Weights of a small GPT-style language model, trained from scratch on English Wikipedia: 13430 steps.
Each number is 500 + 25 x the weight over its row's rms, rounded and kept within 0 to 999. Layers, rows and columns count from 0. Numbers have three digits each. The size before them is the row's rms in percent of the matrix's.

# layer 19 MLP up, 576x224, rms 0.0758, rows 46-127, columns 112-167
102:491520502518492496483498528479475517466495461567535488486527459487502513548489525507488523512503504468507477496488496468443513460463509440473506490500511484479504514501
105:539464479515519506484532524469499488520503472488462472496481517453474480489469445503533461477526518499486480502542528519509460479442487494510508481499467500482521462492
104:470505508535477525467482499493472490424517523456498435476468489531499510505528502513490496503434488523517516519504455523479475527490488485518481507510452476492481501501
109:483526510505480479511507522508464522491483515479516502492520496522481496513507488507452518502498518478515518493543485529534506490539510554525491478512493476509510470538
101:464468455563514514492466480492525481470504498501442495517509540460472514410488482508492531545464505521505511493549512511509518522531488437478517519513525532533505507477
102:530551517525495496517521478496538504517522449517481491478503516495475493474497477510458516552477534449518480453478505471459471510509478455511527513487509526474469531519
100:511453523474533515524463513461463496473510450536499493480514448551514478509548478477504549487513471465473500535538484478524516515456504492517506521486487506459482481488
096:506523492512516491546501544511520503484541509496490519487534464535508490521496462526503496509501566504544496534465484511518480480496449517464503533494489543522485489473
104:467464514523468485513514508521515488463484495525500558473504531502504480508501481495487480487466423484512482461519503547500497489505522479492531530509527500499487474481
103:492505454495473527482500518489477491496533519483511512476467495527500522462492484531522540478498490481526471537489494484539456488546492525531495486562526537514494473500
096:532508553496467535510474480500554469524522417506482531497508504476468520534511478519521520488494445489464506477489479467526509511456515520488486480486480542472486495509
108:496483490497528477491517477459538480509476547486493549528528510458490497500474479566489499460506493475481489482510489508544494510462483501517522556519491455538504463510
098:491495502529470491484483483517477511492486527475506477506482476474525513459498461458500447476501493529502508540511536524485466495469541518440517454506438528487507517484
102:525539476528519441512554511475498522507445511517467547517499490497528492497483482485487508463473541507500536502507499522515473483526527430482455522517480485515485452528
097:509505493458509491517521514477502533493498526493493515470502507468463534495470495538521471495520518492517538470520542494520490497506466483498477499523456468526471463509
093:474523447470489515534465531496512467480524492506502523496480457508459492474536477511494489512536510486487508516527503533531505539483489496495441483500540519540530506502
105:474466478526477522482532451497497498504526488480502488524477475547492452483487486522482491481509530509509506492526531442481473489518436487523503485514495530495505490502
094:505528473447499477470511507546518523461446474500515473548543505500529487482539500392519533490499485496492488519500507560515494506467484530522520496501490512487520505512
111:549539519513505553495490458525502476485503490497494477486508461478504459501487438548529487467526537492480511501492524496521469478473446451476476496500557490511524496523
096:498517462505515478504529533496485473512492495507479500513495550519525474499513508518496497462521511462480478504504504518466478502530427458431522494453510504537481535522
116:509478506517471502497475533448462508488485507510485480527520481505481453444534492529512512499512504466504503479514470485478513552515520484528536470482494501488541528444
094:513504492480487511501563486467552499476510488486496514506500502483550507485485516487476506548522517536479514477495548521504476519505466525465493456507495471513508520507
096:505483497510474514525526504522529502448543515489501489507546521514465466496490512522494477513521506467456470464510519505514468531506460512493481493534545487479517527507
098:506483496456513507504534497493527486493484507529511492508533512496514560523534487530500481454507516491469491515476514484489481526511512472519488455506498462554451500450
105:541524479477520499521468537487533520519559542479515488488497579483492509446497500499533500486480530510494506540529474486511467491471546534499486525495516531468504516494
096:525480490502523482513520508513513485471517508529521502501502536505521451487539541476545452511467497484501499507494510524535477523519466510501484511501537497480528531507
101:477481475473471518504438506495524508455519486518475462473488508513474496529511450519515520502544497490524455526505504500543534476493467489463475539495512495518538502482
094:517517492466472521517490490539496537508452490465536481485492504527477496508475502488502505503478489498486521503447522554522481518491474553504466493515536489468499438480
104:439490500460483504502521500510467522514516504472501466486549474517522496543486488464497511497516490526521503487460562497480505490463531533549457511460451514484495439516
100:520487502514510535489488474449495519511515514478480489498504505474527521525514466484506509545483497538472491500477508531515479519442519566457546538486512508505491480436
106:499474511546473524477483467512499523463522522528480517558493468517480502533494489481507483515478518517537536441474465551485505455497511528484550520499505504494505475493
100:508488494467514531479476474509513531503479505509501537516468492463505510494462518501474481476476524498466518484500523482528486535541514497472486479486543512517510522536
099:528439485489508522496505509511492518478541466463489467530532516488508505499518510476491544525504532480525514500484529507523517483565476563505568478465452540509461488481
092:517487549503524457466466512440492473470482475492507485497494480518448489536486484536483492464531497525485547492491465450501505476528511459503524500457509499494455512472
095:438531529463512483511490491501477507516521483479510518483487461498500476499563452493511534494552501534483519533558548503481527490542504472460526482487498509483478497522
097:489482490497495513509527464526480517497541497558516493508468505466510527508497511503527461458452516499517507527499512490449465499489528518481537503464492483470511538467
104:498497477471523476480502453453541468495545514504506466515467543483488532509502515538545524496527507449503488507457513474507476506480518467533483541510499507479517522506
097:467538482512539478455513508508498535491512516486488489484529489501499453554493488529495488509509501491480486512467474437487481533475522519492479469504485512540523486502
103:529508510512471508521510511498517505499476468520498530455534521522484513527467492484513471434469512489502508458474521493512490519538501534513529519488546481470497506495
100:539492525546475512511476501489501490471548513476486517520489494489509521531510480487503475485507535476577512496522474496471483528508519481473524522472492495470526500510
100:528450480510490488513479506451506510507503521465494489489487484538504432515459490516467558484461486488498476514535529533499486501498454532519518517435478533496533508478
093:492552506504495526502521488520454508538518512514486502504538497485484515509546551526496475514503507539497447512480490516479497498493476523493531478499464484442462514487
102:493518562447513523546494519479500490439494495495500453483491524500510509509558502465512508479505460545489513533466483496499522519525468531537524501473554524467478489480
102:499506505536485499507527487460485498502495519484504501490501444463537529521501512468490494509517468563516517543434497498489500477531505506529501486511486511461480545465
137:486465495498521482511501503574523516507492467529498460525489533474491503496510492531467536494495516505508529496503484504457452506504509491476453506471537521486506493461
092:506511490500516546487519544520481478493488508480503508491520493554483505539486490527525510548460487500503481476483481492518492482474535494528517502536463498496501483490
099:503516489506478480538531507508519500479539513530516508536532530482487498456451529503502469545557475544460482446504498483551533504490537514459473517486482491470531489478
107:493513509565520489471486527515512486503485516455517427513533510448515478549497532526511539514498459474523470465529528454479489517526493495482532533463466460490463465498
100:501457457506507516496465527450478506500477492523493496499545490548501522507471511510488491497488513490499510476443492520474524542535519554491506489473515497476531463509
100:508487508522491503474493494524509487474519491512532463522515478498487488502504539497488461468501493496469520459468520506494531514486536474498469515510505474540513468482
100:501493472472497504544482502491539513518475517476491517502516480525531496486468533492477512445545496515489476522471526535493475509446513495508486499529517522469505580555
091:512538483442507505502481460515478517530510464508528504510513499547514507512535481479550504461525495534506448506504481525536479505521423486491522488505509518487516544493
100:524501475512522496491537514463518492515493525495481496508490516513531514548503502513502471490469503528527497485509487518497471539507503511510498519474494503518523530474
102:505534461479512475492483475529493498496454463486483477537488530492460535468523536485457521504502480479526526507468517528529517542498450475478490505490518484543501518488
093:487479486522475528516489528483449482498493516473505513495472592533532490537494482468466485534534510513506510546493512457503491474489487510475496524509513499485501479504
094:535479474534528471521479514471545496455486505472473532524491503527495510567516467510489501525471506484517522518474495516516521491491478515536465502527484506549501467517
101:526531532494499505493486497473469507530537481449499473508539478518511526515510488509487475527477539534500546490469520516472486528516470489482488556545484488500520501502
095:486491505496464500501492522468493491487506492456538495561476470495535448533487518520544471476464468461539476539516517474540495469496534498577534526526507469465514510508
099:486557462519547501490480551485487514527477517496474477549517469493524447509490543514471474522538502536521460514490503506493494473506564480514480498504476503506499509501
098:530497458518493560529454498486477541471472502462489513474503482503542502528539484452489500523476488489443475490516516498478515527491545467570468487495552458492536489477
101:495497557505529506504512474435531485484504559506520519512509473523511509487447488495503496518519498476504505522478486528512476479526512521509488473501503476486486465522
099:464482498493447508485503513501491490545447543498494450501517464456547493498451539516490516482517549558494493515482491520505493528448512512493487517528490507499516510507
095:503525482486469502448510506478469496493539502496497514468487489527495506539490485474495490464518481518523485506470515475473510527491468515511497513477497518544500478488
097:493479475548493480469507506480482508489512493504498471521505511481487492486520460448482520504496446474506522514525505464533534478474522535504497523482477535481505512542
106:566486516494511521459495536520569484479492513524564476503501500508529501478535505518482547537529485468489505495553480499510502487510489507481492489500516481528480519498
100:511505559538533512499506476499511491461575507510490522504492537499517500482501524468479524511543510480502471503507496505503504506484511504531507507503519507480484497447
097:541495523517517516472516475509524505523497488478495480455504502532514529563509540495480487494501492442493502534519494511504533496549510486480507511489484485434539452482
091:527496522500449466481491481512532515450538474494516504490511494496523478468488520499500524525518535512478484548472492485466462490471506490472498507506509505532491512510
098:462490541483524471477512514524456496515539513492510474496503467505514491526513504490465479483516557514477488472473516458449517546517536482469521472510535494518504494508
100:495519485559525519492473431553492486533538541482508514514506525508499511507471517498466513482507512546498512501500475524477501497473467530503494499506516490509537543517
101:472497496485491515492511461505506506445490515513521527436555486529493525499492484518426505508527515565506454468492522503498465458482505472518454499519492511505517484486
098:488536456475497484505505469479528516509499489501493475494514489512519522500491486514491527533547483481510528530502499521463527479447545520500543550513553503462492524537
097:484472466514488480542543475529497504518447491545492468497503483509538485540487536495494510507502529505527490454429472532491506482500537491515496558542497461522523483474
093:453498483497490489466488544482487465494519514493506499487543539487518468485523456487499479491485499509520508491545517496512493423514516474461507498495493484491438504508
096:488513460515504516522550518503502493557492530455527456510483525529503482507450550538482501541484490469507528470483499502470506531517529520489520550531500513528472474503
100:486531501518488456561510476487494466506526526524508497507477507533498538525500519492550539520536522531491484522475475543515492545498499516488453484492529486479473455476
108:497497538483483520450508474493526489502513530504534475487520539468469441471551496494505492520494502477479511507501540510520520474494500482492470526473475501449521451543
094:471473475529516532456484515536504508490540508517476502491521497531546486480450526551458520521515511464478471470480497536510481511499487484484508481518500486531500502525
097:539543490525453530514495507519504511450574502532472464510522469499500471484564458509509535470535495518501507492506487497530513508499469501479510542512514465525501520466
095:506489445549509477495481541495482467478487501481451466541505503545482517498536473526469484517538493454488505484495460506491514505477520486481536502473515540487484533458
098:506497479480517525483472497470514438478519447474524516497500521469510451512477502518525500518504474516507503506506527484531501540522460524467512546488525499503489521516
096:466493468463533427480479517468493509476495502495531532518476506508489505540491505497481492454472473518480503519507498468502460524523437477505491457502528500516498534523
# layer 19 MLP down (transposed), 576x224, rms 0.0745, rows 46-126, columns 112-167
101:486504491532479525483496504498470525475462464478495490495542533477487500516486512489515512508519488499493519506528448476522490505499528529513445541455506504449503483491
104:532459519457534501529504521489505506484506463518532511466431527485537503509460513507565494503512537508470459509478502517493531483497477527447463505478487540531513522513
103:460489535531509504529517510477537493553481459461481475499534492532512496478518487457537509493487527485539500486505536529524515516523476485461487476539461500482487485514
105:510499512461501525511494477528475476518499498526439477529545483491511496529492475487478525516526507542531502468492502492493518549516478498489493485525502506458473494483
098:493546541528511532495511519484456506534483500528495505508484474493504548494512530505457481479490525519463459500524513503475511518505492522515530510479483508484512537510
100:515545521498439481505496483500521511487543496495453548499512519494510508472468493481499483506529493518496494551519484470505460504496483520546469559473484504450539515510
099:501498477497517504529515525518523461493475486510506495488478480479483491498482486520468493492482491526496500523505456462481498523462509525519429535508470488480492479510
098:531488466540506484550547511511500511538509475447486528489480463477489510508486506547517482499511553500561469505513540522495469477485509484460521493498494464497470460486
104:491508480467494545516511545515495504482501555539502475500508496546523509554521525513463518506458513501458503481505522540511515496540553492467499482488513516511493507517
100:510523499512500483503500486489474550517480492506553466497527525538520469489486497486507492493503502474464497497483495499492507536495485492508546512481493504497450530513
098:508463489500498504411474468470485485494519489519510518484491516490517534527497526457492485492485473522507518479480489499524495494510543454503499486479522483493525490487
106:491516519464482533490459503468504489469527532453475498510501522476525511480536523511479471511498516499532505512504502512526471497510525475507482506561540512492473525521
099:468524514475466468517532559473510479507519480524509505506447494543510498503492553471482476480492443524505491528511531503521478467493468453546509511505508527485511499481
103:497493462481557454498478531499483524541511507534482496515475508452533476487501487526449509498508509489486467487475505496476534515508486522501503483494466538536461486503
097:454558518501492481504469478510516501458469557462487485490531505529484492470500500500440505512513488532517499522499465490541469490458495507460491477507497522543489510465
093:463512499479518486541488483495532505532496500502482505507523522523551518473468522516534513509483496466484475499489516493496487535492467490473500482475485438536482519521
103:498548535522451497474469526453496481505483472436531498501490517457480476521509497519522553444435510523491528472517466497487515509492489468465514539458507479555517454472
094:465500477517505490496519504454446510499479437487469464528464481506505488494484511518435493493482525452501479456488530504508490498516502487435468500516503473488504474458
108:504495539474525458487524506517492449491513536522486506492537506508525517524510455490520481490492511538505536511476513460461482485515518497521507504530503505534500498516
097:478527496476492529484494495550497508446476481514520518453536447454473505455472469495503499510449509540471453480479420481497484467517554495476463510498495526513500492516
112:554511506472520492511526514498516512488503501503527487489505506534513466485497508517503511549477490464518509471445506513524476494521541488467491516512499467490464480465
094:534519501529507555478518529536474525476499535505494469466449446460492470440494519452495500509453522503474522463507494498483494519495479498520515520533466535539524506522
098:517478483501507518521492507493498491549532567461519513522511544536525528470486509515506526488494527533459536493496533483469520458550473510485473507493549492559512510499
099:519531496539502501510512493481503551508502483520523531511476509486475511555499540483485476450523505517494517526491507513495512502515484476480540514487505500508444491521
106:552490512468477516505499488513474509482534493531490504528488497511512493480473495520513493529527509514473477526504497495501539496451529490528486488494523530479463483488
093:490547503513502525473481485487475512552487494534442481514522510491545534502483558509534476507533528507531514458489517489465508503489464496525581518506470482471501542471
102:542499527486515463526490507486496524517481523468528475486519486541457495495465479453498524535542513505498504492532491455510489520486475513514500444476509506502493484515
097:488507517473534521483535477498560501499498497501486500504488525503491508553469480469498511504501536456480482462503440501456527479494535487524528446523466485464505525475
101:549494463479510440552445489506524480467549528518489538517484511538509493472520501522439483474490503477477479469475473512496465494499514513438490472526491476469536541488
100:480528501530475499519496452520507471529546464489507530493479486494522485480490502523524479537503516508528489528545502515479472528491502458527530482507488502481496473514
104:495508472531501503517487508502515528508484490539507494501475458452489491524484526516455479500481549511485458489452487503495513494473498487502514457491549510449458504511
101:511502510536503481505489494517487505481509514474523485517510507519506496474506474488506495479532494481480481471518536508496467488547461508538518490509517542516492506497
099:511543491501527464515463493504482520511510519509500531505486506536532492491504531476497474466502524510484509488544549539505490510468511486520488467558505481485527546503
094:481503483469507491536502535522482490509482469520509466496510514555486501484500553473499481508511501522469481498505511542471468482475521512495498490499506512481524529489
096:505484535459545476485557500517552496503505508486532484539470522496523469454472527520487502530483500501507508473470560531519489488464431493486494521497500502502481483537
098:453492494522510493459523540510458501517539461527519505468483478520489506483521533497460501527505507450502541502499501451488548467501511462482456519531486510455513523492
103:525503478470500498518559499505474491477494488488444535500538538496563518506484491576510533507469522487529508507519461504511483510523496458501497531476506470587491514498
098:469548565529481485499517467512518475501500493499516507482474486469499493510496516485462495484492518501503503473558470462479480483495502442550487505478549494505515476472
101:510501470493531493510482502497468496515475506509503494510466483473471465526486459566525475479499509513458501506513521532488485473512524484467516536527557463511520473508
100:524479548449528483499465457483504493479523494504513467453478546513467459508516505501511459478496483454491479495475473515464523528524510468504495497465479524473477529543
100:466496463525540505484472508497480533534509475470477504517478463501492522519525450531477536518505497497490499506482506480507506566514510496490485503458527505482550487510
094:506551486480488480506540479501490493504509522518500483486500542489494496539480447476516519449452540511478501515498539520506489467504472522512491453502538474505522513462
102:503521504499522515483466456514505523553477538467496487521525473503511508489484488521540489511484500534481539500476479517477508548475541499477494494518494481482528460505
103:509560495500528498510521484506520453466503477544490505458514508493493522552499532502529496490489515482535464417483491463487455461493519534479449501471504494490531536522
106:478517485510499458487535474512494502564569504544501503497536495493534525510479530526490512493458502502504483505485469507526502533497463499504511500511494520507483471527
093:482483449492523492514525528477506482486504519516507528473518514501501503516434476491497487492524511475508524492460491493534497538446520473529466517511504453533470503509
099:489492550503533495502512473524475475473506512501497512513498495543518441482561492492514467530509488479534517497497537468459517514487482511496508493540512478516540538497
108:512493527474493489503490500504481474470495558446490540535480488487525505499503518515541487525480472526528520513512483481494510510540520480486491516476479496509512492518
100:436523474505518514486487541516485488514480490490489517456528497490530515507500523526455515518551481506500522525492481536505513494515492515510535518486489476510482472469
103:530505496493453462476513473502520496464483506507446517496465501525465502516478494486523481524500450529518480512530516463477508493501498474511494491502473509529515536464
095:527502512508479493473468510507500533503527482503530489523452540496474507496501480470453456496486471497471500499489507474500466467545507458469515490510531501476516449481
090:509466482505545499482509521472446481483497482516452520523475490509550484469526492482474484533510447513524506502533456460490499496483516508505475491499507507523508497505
102:498496480522500480520528502464506491501487513534532481473533515466477527509505501470489558494454487459503518488500493509490506470463497478527467503526516494491475517537
102:464528496492525490535513474479453448513478482478478489480485518548505492528539532526463499536486510481544502513488469483469505489501493510494511484502507427522460477508
094:473514510540505516511502492477535492495519488476481516507546467485495469463481549489521507499459531479511506477491521521486494528501488491482510518486489474519485503506
093:522479430515501437510476462512474522480490522494531547486519485473503526533478578491479527500510499510460508506469480515494505489496461558499484506488459497478506495538
103:466496493530538513520549505483486467523504477521513482497520529506481506518482562484465499501496512531490497482513517467496480533472508556477483518503471520493474497554
096:498463505474505462521511539548478496490531509513456514531543485514478471512491505489468498478513526529557495492480511475500481578495520507501474480503509508494519489515
101:500544512503507510483526458515521480478491549530497516517483525455513520474509527515499486497497518478491452500475515504525496531515484464471503478524541521497522526515
096:456485482422510529466458472454472483561487503513489511473494515465483480479485503499546526554481492488500480525471481507484523495494493493525541510472504481495490494479
100:510546507514469514509528505500472452487524492494468535506483502491498513496523508527491519490507501525478476458523502471531491526478485497503452495519509543513523547494
100:522488504509506481467502497544508462522513513480531519473525469507480487530503514517531475507489529498547465514480488481473505472467491480493443528523486476506532509526
096:477523498528479497495453521537484468487504492512498481518464514466461530497538494524495484528471481531499515493498486520489518525491484504471508505493463498489484487509
098:511472485519466505524508469502478496475514531480444494556477473510508508556486485481530509519474489457479502496497503528502481510529469498485539473487481451498479517505
106:497524488544525486459485495506522498554535461515473540443512480492514491469520468494507492501480541480499495505501498477506464465537505488506529477490489501495514477510
099:501487513492476486491488500520525497505511530499477490512498512492521486477512542491513521522507494556497467490485512476509533509497471534547505485490475496524530534478
100:490512504530531493483486520481499492499538484547516503468490498513509454505473529463529492495478491527502512482472504507528508503526513475521511505487477512536513529520
090:482491484502495518498445500470488460562506524478440484507486498510525485521488514493545490479546496555512492456493523459462503500534478482517485522522437480503526468539
100:486487515496548528526516503483504497520495484525499515503502463489535506496482502481537484506534485506494523498533453524462498551492501488491518538492478496498505488498
102:509527522479531479483482511469511460508499501490538515483516514479473478526472536507527506521496458460455450485483520464483503512497519478546520522518527504486510471500
100:512471504483493468494546509499427465535449457542501536498501519483509491503516491472498490526525515478500494477502505492518550523475490555520491479529529463494538557529
099:499440495503500512470517505529525540476521452513542495496475488479502540511529486516523517538489517488478528517447522507482560490470496491541510527522522523447521501497
098:564531537467486479477526473517469528490494475508494499505472482477470483524484481465455530519476503475486518503521560482507466511525496471505477460495506506483454493512
094:498475538522479513505485464483497514503475519507471541475523512492472495520512485537504494502539499494509494471531473553500471465516476508505512525529475519517527568518
097:550545533500499485475502535498478540473519502492463509538460517538519496517462491515464509522510530466507485512490493491524513491528518521440542484486517487465514550496
102:516482461561496527477479474571496488512476483494493554533531500469524549508477529478518490531498475514495492493452496486504479531485489546500547532491483519526487473479
107:541519484522473484504523549511471500489484528484511535494462500523503554539515497532489488511503502505511457473519451518521519523508472486491492510481543470522498528490
096:517537487531535503497552502512495516460466507509514461507497489499505500496512504474477494509498498484501534544509522486490504478531511493528500474522538529517497507482
096:511491494533483537530475533516468534494532503497519518520506508524495482500505479540519488552479507480481510526520462515528501473462550523491506506524523501498498477522
096:504473508475516477515542462491485544508523488492519517501511510452495475530484502472496497521505508483495497508475496517496534473524506523499484520470469513468498505497
100:533491483495469486537508487471545453506508485514519485503505478500483462482480458455521538492503510482440496504499512512514448527513540477527480511470493490483516491465
# layer 19 MLP gate, 576x224, rms 0.0733, rows 47-127, columns 112-167
097:490470468515477518501436513458502500506488500513522506484494494468471495515521491519518481480471468513526501521473489560516532522494481485501546516561504503531499516552
097:484513484515495522495504512509477516506521477500525522515463517475489513501507510516483439497504467492513498545501469518484494517486477506507527504493514496489498536503
098:467521490504508521534519565514502514477494458474547521500496486488476503520476461527544458467529521518489500524505463482477483496520500518519450469483525517510530487529
097:500491485522526526483466516491534523476504505500561533471506483467497562480512502533525488496473486512485422530530553527502522522546503484517479506486513518474494491522
098:486467532511486500518485495515512510483502468466508485491477482503545531480510482509498469515472480494479515471488469508461457448510494481480506495510457488495466459505
097:517526464507524485504508481485488538522515516472502522539529507480518492530499548523490453480534470551500499500499495498503505490477539500516497550493524489469513509492
096:449505487468468498461552503484497489496482502506481501510531440530503468540473499462531491473502496508475475528478482524498482501538457487485549514510491517450477493493
100:513506517549518493528563508445432494496500503471529519502510473499504466492512535511482462495498500487554502518509526460501446486512467507513522450481508475549480498544
098:545523478504479484529549511493488465444474483497450543556498496444509485430517497481512475485479507529519471532539497466524529467522509505523505504503518523493504485473
099:527507475518516510527497467526499491458471506538511508503528487492511529469526505517493483491551508504518525489515480516523507495478492488468501486504493530531480562472
105:489518495496501519554501470463495502551491471506503540488513554527514521548458549468513487491500484531494555478465527517532489518476535508517455480506538449532463498490
095:500508469513496501508493499550489502493528502462503472526499474469484459487522526522471481521474478542477486441501517488530552491487517499493451512520491485500495480502
102:503487481481487529487491450502526483514467498449509496507482509494489504437496526517485470446505492489486477483501513496514530489481503499518493475520487521520482484529
097:490535473481479536517459499489491529478513486502507530545515516454481470473531521545511476500529464489459492493470493493535518497508513515539481524495529536540470529479
097:463512520485518465456540451458534505477483480500506531485521474500513462460499494473492506552507457526504499480522506485492534469517494463505484472490491518505442530528
101:526488497496501516491499441501475554501535506517503515509512471539513556518511490502504511443521523462477513511493483487466472474500489520519448472497540541502521512544
098:470500483488509471518527477473540469471506503510516483510476490509465491476516517535482495448493516510529498473523514530516529479531531459488541518541502513463491548512
099:500527510513496551514458520480493519497462496487518489539523476496502536530453513472519481546517502500551442495485506539508502497513492527462469502487524497513505516491
101:522480517494522482496497471518492481513518495480545517517479544446487474482519466478466499490466482531513450522479561501540513517524470498522450513488497489489483489525
105:504490505499503496506492512473474483520488507511483500499472498497482508505496484502470500474515549468533486507466524527509542528486505512492509520475489475498481546469
100:494475486458505504485516494526527495450529469594492562483486508472514490509518485490473459481511507525487516509499443460468491525482484521489516495534501514502505528510
098:459503522470497548482542546510535508486503493506516518503565499519456491506457497491534465500512496493472515476470481497535480442508523528495482539486501515527489462532
100:518480519523510470482445497467498479485444504532522482496515509522487491488456458528502511471514549532544503487526527519477513430502491522538501508479509568471468490537
097:497474461468509514499485527507491479479469487524524481504458504517478520518470479502489494437511567521501466472525466481486532475434563504520488486531521504490508482542
102:487516479476493502465472505507513445501525470495540525527481509492472526500476511489506485509496510502533520525492491468537519473542487489501465508526519511516523472550
104:472487530521500450504494509497478526511473502507521507506529504520495491486543445490550492534489519488557433455536426578513524508498496493487556470491536494508496533465
095:536479478459447506517471514497507492489511538501501503508523499507504507460507516485508497480509511486469506500521488492483525514468511469546481505538481513483469511488
099:507485512462450504506503497421486536489441476483468521482525457503488528507557480512526475504510527467508479523499484509567492551454493493510470472516486542515529503510
102:521511480473552511554461536481477445536514517491490468471524507490499519495476493501521483515532495511506487536506507522501479492467501499512585535499518460461489530487
103:510501515508503491479462521531523542551529450483522503495491487464513503494474460521515468468498550508478486506505520502480523530472454497575484510502521495495537494509
101:502508512508481467535489483482464509484481508533521535490509535471475496483531485505531509469542482475527459450497503489512441468497537465525515492493490517489482492551
100:492500486463478555531521504499461480557506520555487544447511496462485495554483519526534500533470534516505454520495530495501462445495497453492477501515520495499523509521
092:529469513536472488528479494480517486489496530503434478503531489490481490488498522501494534505515507468510530462472480497497526524480499501571479491489489488495479522455
095:493488523499528536485509500518508500495535512514517484461460484526447494466495473492450508530501527478439505459522502518599517493516496496486492509518501490509521500522
096:490475488475500474481486517512510466510468523543516533557439537477426504481457469515490478471501481516504453516541508509511446506501517546455454440519494485496517479531
102:497496512504512473545508499482465539497477519512494506505516499508517505507508504527524487545478461552480536499440477519480520478476556476502497499537504477467532508480
103:518499530507531519487474524458507495526490490493496519517533522473449507485486468463478499517494454471542516479526493484498528475547522482509536543481465451528489526528
098:434502518475529490490480551527505516489501520460504501483525528512497509530512487496479500498508500499472484515485524535515487520530460510474492521482545454501504523505
105:516530488468460514507468544480448480477471478490484519525493513488485488502501485548516538516518533492515521489524471527508473462526541530497501507471507547520464546489
096:487504499506478526477505514470519516421494493511501496448521493467555526499478488544475492500519523485484509534476486501513448495513468461506475481516448448450500503464
090:471478516471499494495499486526442506495510526496504495518523503481447482467498519534456512496499458528531487526475540476465471461483470536509523539514501497511470530484
103:513483504459465534474486489534508483511479492472507484501473522505449499490493509477507508508530438483539496514493493554496513520537495523491515498490507511529485525523
101:463547520524454509523469484487518485523488499471474524486531490488498507504476520532528475478505510509517531501514510484495540472500458511482454523505520547512486464425
124:519534498492521544525520524485482484453480541470498515499480487538475493490535479474527450542554488473507478447488497491505489532487473468496510507468544506518496502475
089:484535528480492495474497457477494516530509463524515508546534475501457494501463507499473456501532486546490489485510467501484538481525481534491493500476515527515492509513
110:503436475489494511520482477524519529487482519474474487482499509544494545528549476488521509470527521496510518452470491558465515522493490476508499488541488490515508527495
103:477480491445497533463508521502535476493493454517505553471467488509495497501551518515547459481489518514485513479479486517535529454498502504512490515489524491549466498525
097:524483474557513536540467490473489510509509546544489506476498518542463494527520491506539483484519514490493526524419513498497521534445524527524531516486511475508497468493
100:493503475508498426495482511450492494477477517493517505476465499491512494537500462494490461469502501486504496510529500499515505459479521472535432506533530490526501495550
095:529498457463524505526491486528491499509497477476483489488555489488520528466487499494498502496507520469537505531484488469496507519462497488522472517539520540483517544541
098:505473457491514525495493465497462526518480514523552491495497489519529497456555518530543537493485533498521501487559523449541482483550448496488499528510488520540456460454
102:468473481486501491532473511477497475461514492488500468511512483491478511480487492505498503518557523496493491489500502501540538508499506509488438475535507511499462551518
099:490534508490525510537511473540491486526460534522519437460511510518516536527502496463506453497511531539484517511506505539466498494524496506532479520524486531503513494512
098:493449483520466477491510488481529519535520489482518511505501519534491476492528501477532506471510507444550507490459444487502501558525545482577480492487546518498463488510
092:469495523454501488488462523446471488515501478521467465472473522474475534502488463480521483498505506473523435483479546480498495514533492506482512508485469504471473470472
106:521484491483487518505525454488530489497496492514503539541477502498491491482492520554528476504457483471530481472477509510498491450475500504536523499503505524479445500482
100:522480506459470504510495498523514535458518500508468522458507515532483549518500486509498486505514507490451499546491455505502498482495557515551528493500540484505493496553
101:525547465508529497475503526525493532512493505494509485542496520518497471524486478473466511503481472501511517523477501512481488495548460540494456509521516486517462502488
096:552497490464486494536486461498497507543516539481461470472503464476448532507455532480480487495529571550508493525515487512531509523479549506508496495458462508463510485510
101:478451482423503501522467503519515488507497480495492519496495526490479498478498489482485468527521451517504457489459496488498505485498518466502462518499523484488517530487
097:487447456477503534555547499500510489508526505507478465509498496492485542485533477546519500507515481472473517489518489498518450474489509478520521481502512483493522505474
094:527473497457516522501473521436498487536487466516476512492461462513465483498513478506501553452509509522510502516498493551503524528559459520484552511480513501513527527508
100:504506475476482475524504525452494526473450491505498517517520499504510485463517512548522526486459453483523495468507521500545458491504552495491517478530529493521495514472
103:513482476512477475495494550486479481486507457511524475470539523507513548465550474511478482504543477481533515518498506521502494519441484515452484478514518519522507516518
099:535491481507491489478506504512507531477505503474492457484508472502494475444494527493474500478461459502487507475518544559528511510447512522528459493493465493476504508496
099:487469493495482542545483537505422495481516449483496486456493530470495516517516487492457516488510532459483519544515508447520487503452512551529425519518512520505499507499
097:482496500446480460528538466524500516478503441540577532507491498459504517493504492502481536510515499472521479524500478505524527515481529516496458542495477508477483520517
098:515514473511506505472537491490519503472529484490493526484491469495464479487454473480471528474488500501486513489496517478508484468490470476507506474514531478525526514520
098:479486518491483533534471515501499526485461464521483513536485513515532507500519472558534485522509546533521515495471531490492489480484500504522505492543487502470552543493
102:485472510530492489506471524453534508525489550508499537486499470509471532484505480532476512497487503513505473495509485493488503486487509459482477503518488535533497527505
100:480510483478518539505495495523496476477494495507560489502530537505493525500497500483460489507507557519496553509540511510504513486528479526498528562505474493526471489537
098:502482516512520501496533510484481491493491518513490458477492494515504522491460491486526451516534540513512471496469451509495487500511534501548495453473530450511502480498
096:494485544465506480477517501514518507505499533535486519449530520467503482524512490495467477535459492491471443551515528508487484493505522494522471506476492510496477519485
095:508493483493495494474497549515537488457528471448492506529481483558466473489457526523463474527507533509529500528494502483520495463534526501492493530525530483501484512497
101:513501481503525541490485506523503494556475490477499457495491498492524499502511460490497454433511571505477500487510478516546499501495514508499463511513488510477508469534
086:497506499465535472515541501519475454483488447499504507531466500506531587517501491457516498514482499516539469506494453517478508517463498497524468501481523485513513523493
102:512466490517522518467515521516516532462517500499490473518468512530490453518474514509492458495544453468518467472505462531492499504487465483510499469530531503516522550496
099:492503515496521476521521487517499511513421475444524514484502517516475499512478517468538464499484527540469468503475526458510458461483493543449463474481487529479509550507
098:491497504505468526468482523513527490521491499468523461495553489498533485470506481549518502481492538469518493516453462497454463515476509469525472512513487492563511522498
100:516462483521519498533481485464486534479503508507503510504523518513511489543526507465514522503509542485513464489478526501510474464476517510535466518485547491496479495513
097:482516491552501509511502518513539484464434455459506511492491499510452527484513482499523476509516526522506527458489510498508516511487464519484468513500481546495484502513